Each number is 128 + 32 x the weight over its row's rms, rounded and kept within 0 to 255. Layers, rows and columns count from 0. Numbers have three digits each. The size before them is the row's rms in percent of the matrix's.

# layer 4 attention query, 128x128, rms 0.169, rows 21-31,53-62,85-94,117-126, columns 0-127
079:152118126119139128083109055119165149160137148091127070149088080120073148135131218202143131134138100106134114149191113132115085125113073127167142139096167138066089172110096159121146123137109100122110160195130172056099113061094152118106111086129141119120112149075082169118150140115125137182084162157195139117180159151121201127184097107123131137148151120124144114164105145176116161106139
050:116121149177137093117128158103065110111097106134127080140105096130182100099176148165148125139140121203122138095180122087156122129104096088119097128136127155163129077151175108140134085114121138127162116140127167128074134125139159114140004061157127100175068074170143204149174146172167111137142190113128116096175152153108133068146174101111136145084150122107157124093147117142086083159125
063:138150098105142091102122125079206141132151144145140191098165163146073170124106110108115117079070149081133111195071132164129120125169165168084102122150094079136163168122099146089148150186140142133113122135112107118205128137179099111129215135064137166085206159092146058119092156098139154129112105109109156195093107116148104118106129133162124112139097131137125103142161130103173177117116
129:125083147175138104086119159116126131090110154167123107140148115134143155142175176149148105090148102158129092087131124092170109133125111147058075161127167113091127137134158102131163083124152129109158133179159125176099110120155171120122082091075142086094105074145223172138163118173140168126120255126093122157160132171118127081123135077137153089105125071131155085102151134112120078142099
124:154171065090101126182098118120164095101149128123116148130137181143067119102135152168132118085108136115138142155104103132166096127167084137129193088144075136141096133080087135092136167221073129137054127032078149095137086182131121123122137140120127169110111143113129182087097143068155165171152099116149123183119130129099145159090119143175172179147113126122097147095139170074157136125154
103:164183144139113120140176135135076141207116172088112142146104092180110142088168133062098121090153150128131131111089161109150129211160143157075122133149119150109150088133100137120083163183104112133134149129117130094162090113125150132150197134083124181167159165069101109163122125089171098097097086065089171104089106080154082138099115157138091191132103112136155127200118160155142161091123
115:127117114094100159098089073150133150099126104094159109124095107125132088160139196116095097140070133160114131122153115062151189101087187210127154113170093176129108157104164059073100135121106156148078111114149142092171122170118139143124149187194087093115159156109124166118161101111122141140134136155163148190072118122081073126151127158146131083116133190088108128153084165122145101120187
140:110107181164119109118172085135140147118095159204156106103064144131185129108115085138129098128174145185139148174132156145105094086094177098123102194111088096150128125173171194139170088070132146164152125134178087192146165070106156083111118095126154096141132063192101095113134138171136129119091120107168117105149090134164120097121160092128121084142076074101131118108127070151116126154108
132:128102150186070081108135114128165115124102072088135118103160072189159132138114150164162144118178148150085097130106127173143113116090084132132061185139059123146118151147156111217086132186169137164099102159159141157136094146147199122120126080117109159138087104174082080128141158149147139081093119144129091138154124131133094097108127115124165071103139062110116089175179109150119081167149
121:164107018100154125112124116138123136114183120099153122106145100164055129172183162127092107077101106090161118141092163154120069184142134098110167081169212113157131122073086156106187172087095107123094126087114188083086101108110123116152140119113080160132128130114142175115153161105159132162158171112108117170135173136155110118143149145190156136122114154109108167135112129112129201136092
150:069136160186195072055151149125179161153139113129149105179091097102161150134105113121134114171167126151108127129162131155090141115132184153097084162097091141117145120193167079162133120083135124130143105191153123152098162037148149141120092106103155100113127090091165078149091118189169108067075169176155131100128131126164137135128139098098130088139146127109089102143186110145079165141096
110:163157158103128092092165153140103170186177126089074155121126115149085128130150133122183090095146136060142120165091129134201096106127172174084125094146136162141156164125164137139156131188082189130139095092113083087130108135153144113114142090134108163171150178140160100095079099077160152094157068116091196153078157074082160129124095123200143144125150161102128122126122131137175093103091
084:122095187115095149110111154136115143089160153187150082103099092112157189101114113121092116116110101113089113152177173112153153073071181159143089141104135132134071155177166116157147116166113181117135087163185099176145211084161134132081161139127108087180099169118107075127164129121127131098114189127130122103173140169098114114167118078051113075110144143114169141120172093154120143161145
072:100117086143139112192101137122107128154159118133092110104158192145095082111218119086172107102132133154169123104141115117155151141215155115150126089169137145122139081119065144080149179147118140182083115119101181096116120132135074139164104097126088126191153096127136169116083098090160112128161126114133153203119111101117153081087124137151153160139170063059128116078062154130119156131110
103:085106118141117091155139138133130121176170146111149144116144119107131135184064159131142135099110088104081130092053099240179127097131139157121146103122114158191143140164190098164134141135130132033123139103108100114106074076100165134110119116138120068148111116176111173146149119132221158094089105106146122150103130135112164123155108176105063097107138178132167108169146084091112125148112
075:150160129095079079123138136203137089122128122100149111162154151153083111105106144155118112104109143132114120079107067104186149154150109069098163073145168162091096108079109104139114098147133177152116098045092161132093071130121139099137093104147105150109150151105146135139081117121150142161148172196177183199113146101076173131113075129171200188104139103132098106097097171111119108129107
095:151125125151086134102155171082133073096136120090176104168170164097111160102163152123123121126158127097125167105092116129165089140143132085143122130072130130157161118173118179124130151197088128157112110122066074160122134112125150072134041112111166111152129136141131166154098188087205135145101091196193144092115158133151084082120087150136142160189162085149162102175096161122103172126093
122:119110099085111128156114127091146132132074137190125132093122126131128107082106072117103165187137092172157106224143124140082127133076190119096105128154146112154085128141125128126155082109154114093153127149140173154150188117141084109080199127156121111102097113144143082145172132147127140137192132146102087123142108119156159106145131110034141097081127140144119185136055112167068135168206
091:120090136176179117143160084123138157104119178118110131124103106142122136154103090170147129066128096137161095176154115102151154074132131141085115165149152061120109148182119120127158126092105063171098100194132153170128126118154144110156126086136131148159129125116149113144180078133086118116129168157044148146137135108066122104124167068092122031186105105115141134118162118206116053150173
089:155151129167098079163092150094048144133164144125147131099112178138138159120152093134182100144124147113152174115113189154108126148146158126072104078098189079161200165142121111129111143116164128051150097103114085068077128101116074096141136076100108114122150124146071117080131115158116090124089117159168134142093173177174179114114123107176110108090141145144179113150138141141171195157082
117:157148111099121152147085104109153153137130124126142117167121105141101104105151118096101151132169143075106147135120103137107143099166132150136195074075111173168111116109118117091171143195116192082121128094056189094125093130124093106167156167162093152120152113141183127177093022093096161117160102110104125210133133149103127140124106152106188207116096165144125112123093149069158164132096
093:148038163115140127117094129097072111091129103107091103143127063113177101162174112158108131144144105110180151056100156085092146143113143101146136072136197143207116129110122174119090123136136126125191179102136212126158130097076090139106102124157083062133091183127151144121141134095123167154134150134105113172130115192100152105155147100162145173110072141134094120137127170129175146159125
073:108110138150141123078116114124132175090139163109162127168139140115197176097130089171138115127137129176133121154197184120100129094139173161125059159149095097087062115148161137126184139125201156135104125148122115156128187091132133118105034130154126091076104071166124135157038108152130114159126169143130109125166084119182119121131154121127051110141119085113108096064124088147110151131095
086:191133115073124151109101093087163124172171175165117185122120133075112148112110083146056140127069161062143158093094139112148218145177166123107171071161130151169127141115053174142105117149079114097132115119153098112156124161148133117124170079125074105129097114083091116143200100103116172127130122123120132155126167130133112142190130128186126158137113154149092140114138186093122097157087
115:137124144151119125088141101109152130158086125147103129125102130134158179101129087170111152106137109133039134085154166110169092138119125186117124166120036116146104139171151080140076084152130160180145082112136125151149164132121178137098069111130163172118124147135106173168115130153119185104114141147092185123187101155185031092143165061060107160143107117145125096140128091156117122143182
113:157148087085152137158151150143123158121116102127124145154179172179082103146166136142158095148067116121118132181148027151120157151112143136076177132122110160081124084106126153094134182132128140139126123106146128146129080139118158096166142098107104135080135126036081132109099141071151137174109118156192147228155161160128196097060078109148175135136143138108147099072130126106141109121115
122:141147108082113106139085177140074118099163139121071136115136107194101101064166111110120152090140131131130101089112111063151146084105153059155143125108139098092147098191111062132126130158044213141168123170124071161152144139170152125185158165099122166116090161121146137155120178086170152161143141188104134134088169150098150168092121163150124136098115151078186127118152141106122130141101
152:135159103135120156169159119103069127151124160106127211106114080122082129063198130081143117093085120111110091166131089135162065086119170105123166114148074156088124133138147085075129151128108173121095089100183109160161102158149146162150147110091096092179093169106102154137140158079168160121113125150165159205061139120105114151074137142127180104126124169161179130134144171148163137109157
115:153085106134132138094129129164114156117132098136144095133143088158146112116145132124168105110145226176170130174129111089109136065111122135090073177128100101101174150122120133134154129151096140153101107154099127133136158059160163136171064098067117150182128125144153118119144169120124174102143214084151136093198133154105154090107056150146151146096112150063059151063146169110096089135120
119:068114122166173139145134082153142124156121109106121109133142148184221122131120123169143153122189120156099149144137153089132143079113097115156062148105145085139197155187117133153113125124158118204148086165142111138062166076102092122138124135144132138139103059242156089113115095149097095077123119093172150090157153133142107119086136135138151112133117053154095120119148102157076137104136
166:159172058078144135131101095128113119133195134103115143114136085153089131141116115091117125109095138068158121126109116148099104122126120108073198116134166144101148139075103180106210194113083115114115105114092145114118093149121076099203159111153067139135139090112133151115148197081157160191144140129090081170153157129156169135090131161130170171148110171156128124110090108118182192130081
112:151187087100146114123118108050136178119138155142145124132093114149098188126172125119074140081079104146161153180121154096129069085084095117087148101149202149153071174105135124099154133107091096142144154142165164085170160103136199134093132091097156088137121113123134196085176116126142103172095152032155169153096161115131172098114146173128134095161130119141122102134127099147135179157127
089:106070206175097141130178141081145122137115123109120104170094081097155140144123170144158156117132095097072127116115135050126104101091104176150144174135090168094087127126153104173092116151184167115123101158147107130156148070093174152111118157198124102116111083137190128056149106161111111121101163126151127121169078088128138143193144060081121063139155140181150102145125112150158151141103
094:134124158121118169173120132133146126138156126110087152114147151172119126131168145147136120095179138159169149161087109133099130146202205124156098085150188110129188119112137198096188158092142142176140150081125149123154121099143060072170120140086093131177162122102119125068064115132148105152156121087183105132083095099172138065064113086185099128103104125058137163122113134130108139125086
117:066052157174166136134164129108098151171153110095133112166130111084106159229072109137126149099140103141104182100136135115108161187146156139080099105144094123113117105197143104199169134130125096093157155146150064062099124151127138131116154169167168120118121074139152129113112080109177080163134128146107111166163117096168141128163165116117078079119126141091068178163112157150117132118099
076:128206094104103098158119105144149101134142159099116120122131162162068171142160196194118080088132129126157097090124114127148146161168090127071147109142142145170080128126118147069192144143126067111101123121157202090120094138139117139159150135149111176110136075117093131134164100051051160181127126144147148143126113121131111079134051158159130141111132193121166143132116177079144069132103
110:094129162145196111130170149161117104131118080152123127100045164161179152094175090100154162191155143118105152119152183152181135136185115160113070111108088069146188111137139104137143086090155147154126092114115160161048158126099105169110085109139096174130102111197083148124115098138160038096141094158119103129081130160132120128132114086171103141130117146112127147079126126147088105174109
122:144122127111114120171101162161213156065148126148113084143159100116145165110182071198107111085132144102110138158171133121143125129119148141097122091103135132154156125178105101085197173170107127110107165111156144108092155091145128149176102094160121167140123068095106102177144102148125206075160082120172169180099110113139173051125089127123133164082122114086169132110155161089128097076147
093:130108106149097120149126193103126163121108137158129128093161151154119083124140121144114097051167061139116096128194110115138125165195193174091181092158118103068168154145162182108176123097114117125134133090091122136090129151143135160175111112096125115117151139141118131178100070187114116140174100175125130094106063106098086149115139175132112210141162052130129145120115101110178121192148
119:080176103116120062143100136142142139172169173123065122171103177089179070109087123168128160184116098157115173139109137185086141131113142114185113158069109110128151145155075063157134148105151164107163126141128097064123108144118130130163107125164086121139055123123054122070116143161166105153072079183125142136147154148166149150146138104136123094160146117158158081169116180168114131094118
133:118146066158120150154083090132147181149102110129097158127115139103142138151120143095137146155159109088138150153130112148096143107148133097143136086124141169075096120101103134131221178114109151109132059133129162074126103191153090108170155140122074153152110165113135082210100095125125159148134055169116080147136125112115129174070081120102155172122096189162074113136108176093127171049090
# layer 4 attention key, 32x128, rms 0.153, rows 21-30, columns 0-127
093:154107138140136137072129127142162071130152115161182119149133138120163104109043154092129139137146143130101117119132150124128116106085190129180131163057144106167144201132172084130145074094157110134129100121135062160113165140093145143127179148070185095121157070127172124069149085113074092050104148134102129146103140171129061122159180123113181090092107087101120118166126140128165156138171
103:110131068195095077164157160125138106143074136134118119122143107148109132027073140156117159167108171143138153193181155162142162136084118128135126119062129172117106201173172150159091118059117131125131085114163123147171139093097142163114124153111161081093182142182095079084162138079089142088156154094155168082149117132125164112143175133115112118150134087118107157147138086130118093116095
094:104147092115138140164137060110108155146176104131092128148132150121105140123195095141093124106047151142175112144082131121107125139195096127115122121184118090171111115099089121079106126148102109104127213132136197131130077165090130128141137079135109185106120166113089177193131143123079171142096091126161141098121169121184113092092121163139152146086077128183131128161039149078141142136163
090:119177127102108159069119159147086144115141130159101118136107138148159164089165163151149082178124114133120111132123104093132097102089085144164087203150177085126105164164073111112130091197125166096191127165137128125160128132108147173103124066104109177147103107159166102105117110183129122118090139144116202137145193169117114071055176139102131165138098060137161131076150120139119066096103
145:152156150112140171135111076096170151161165115114140185099182149133076125145173048134147120084083111184117128147095090136118177124151145148088134078196103107107165046074098142067139165164101121139113186140122163086144079152166103110172137133120107199160121128147085165157091114103155154162134115072120124152098138106170138122106094174127139150140090132097160103125062159103088137097129
096:156152148104105149146103152151076110192079128076052177085145115221185104120076098109142133077157187152129121102149123162159150132157126122142163091152061158129191115107175127109045150118151162143131118119192123125121099075120151160140180166146081135117101169113084082163158097099132126119133098089091188126094132111142129134139156135186163125163141129097165129113149144084131113122138
092:154093105152126174069114152136095126094122110145145127124146111092169159115072177083130104151137127130125110137149177126148121095115159161146097151112136186114167057108079109149104167053114158192149184067133106145154103118090140128088102089133140135158156191086150107130090099180064094075079148085118149170104133128148100137174163102171126131152171152119112093189171086165180129151162
116:102140140140166113099120092118157141137135130210154106090111123112186126097115125130120114186140173178117134094143153123178101061082137111124100188099114121065125153177189116142129041159141124114148101126189108152125199123146170113147124093119151149121119089108117090154125192151082120059133164138168156106168088206112130080123101126148106128114146075093138128056100123145110177159126
096:103114077147107077104191122087157116145159081125154169119167086139129127149104120134126138125176124156062126086105111135204172085115117140151114180151102166105119138144182067199102135185119139137092122109138100164113077120173180183118129075078119164170091127137183113125118129091158161081083134119131123135146108103094069150125114122123137082093135122101072113194161095129121106201161
109:129136079132160119119125100140102103109181186109115108098113123107056160169110124132084143109096055139177143163111156137071082100124126173091189147175175120155115108083119159097115086123120087087113138117061061092135145179146067149140124103142116148169132172158119159088156162118133084196179147123135095106165116129126179115167146172145154171102138152122090163087117115140070143190099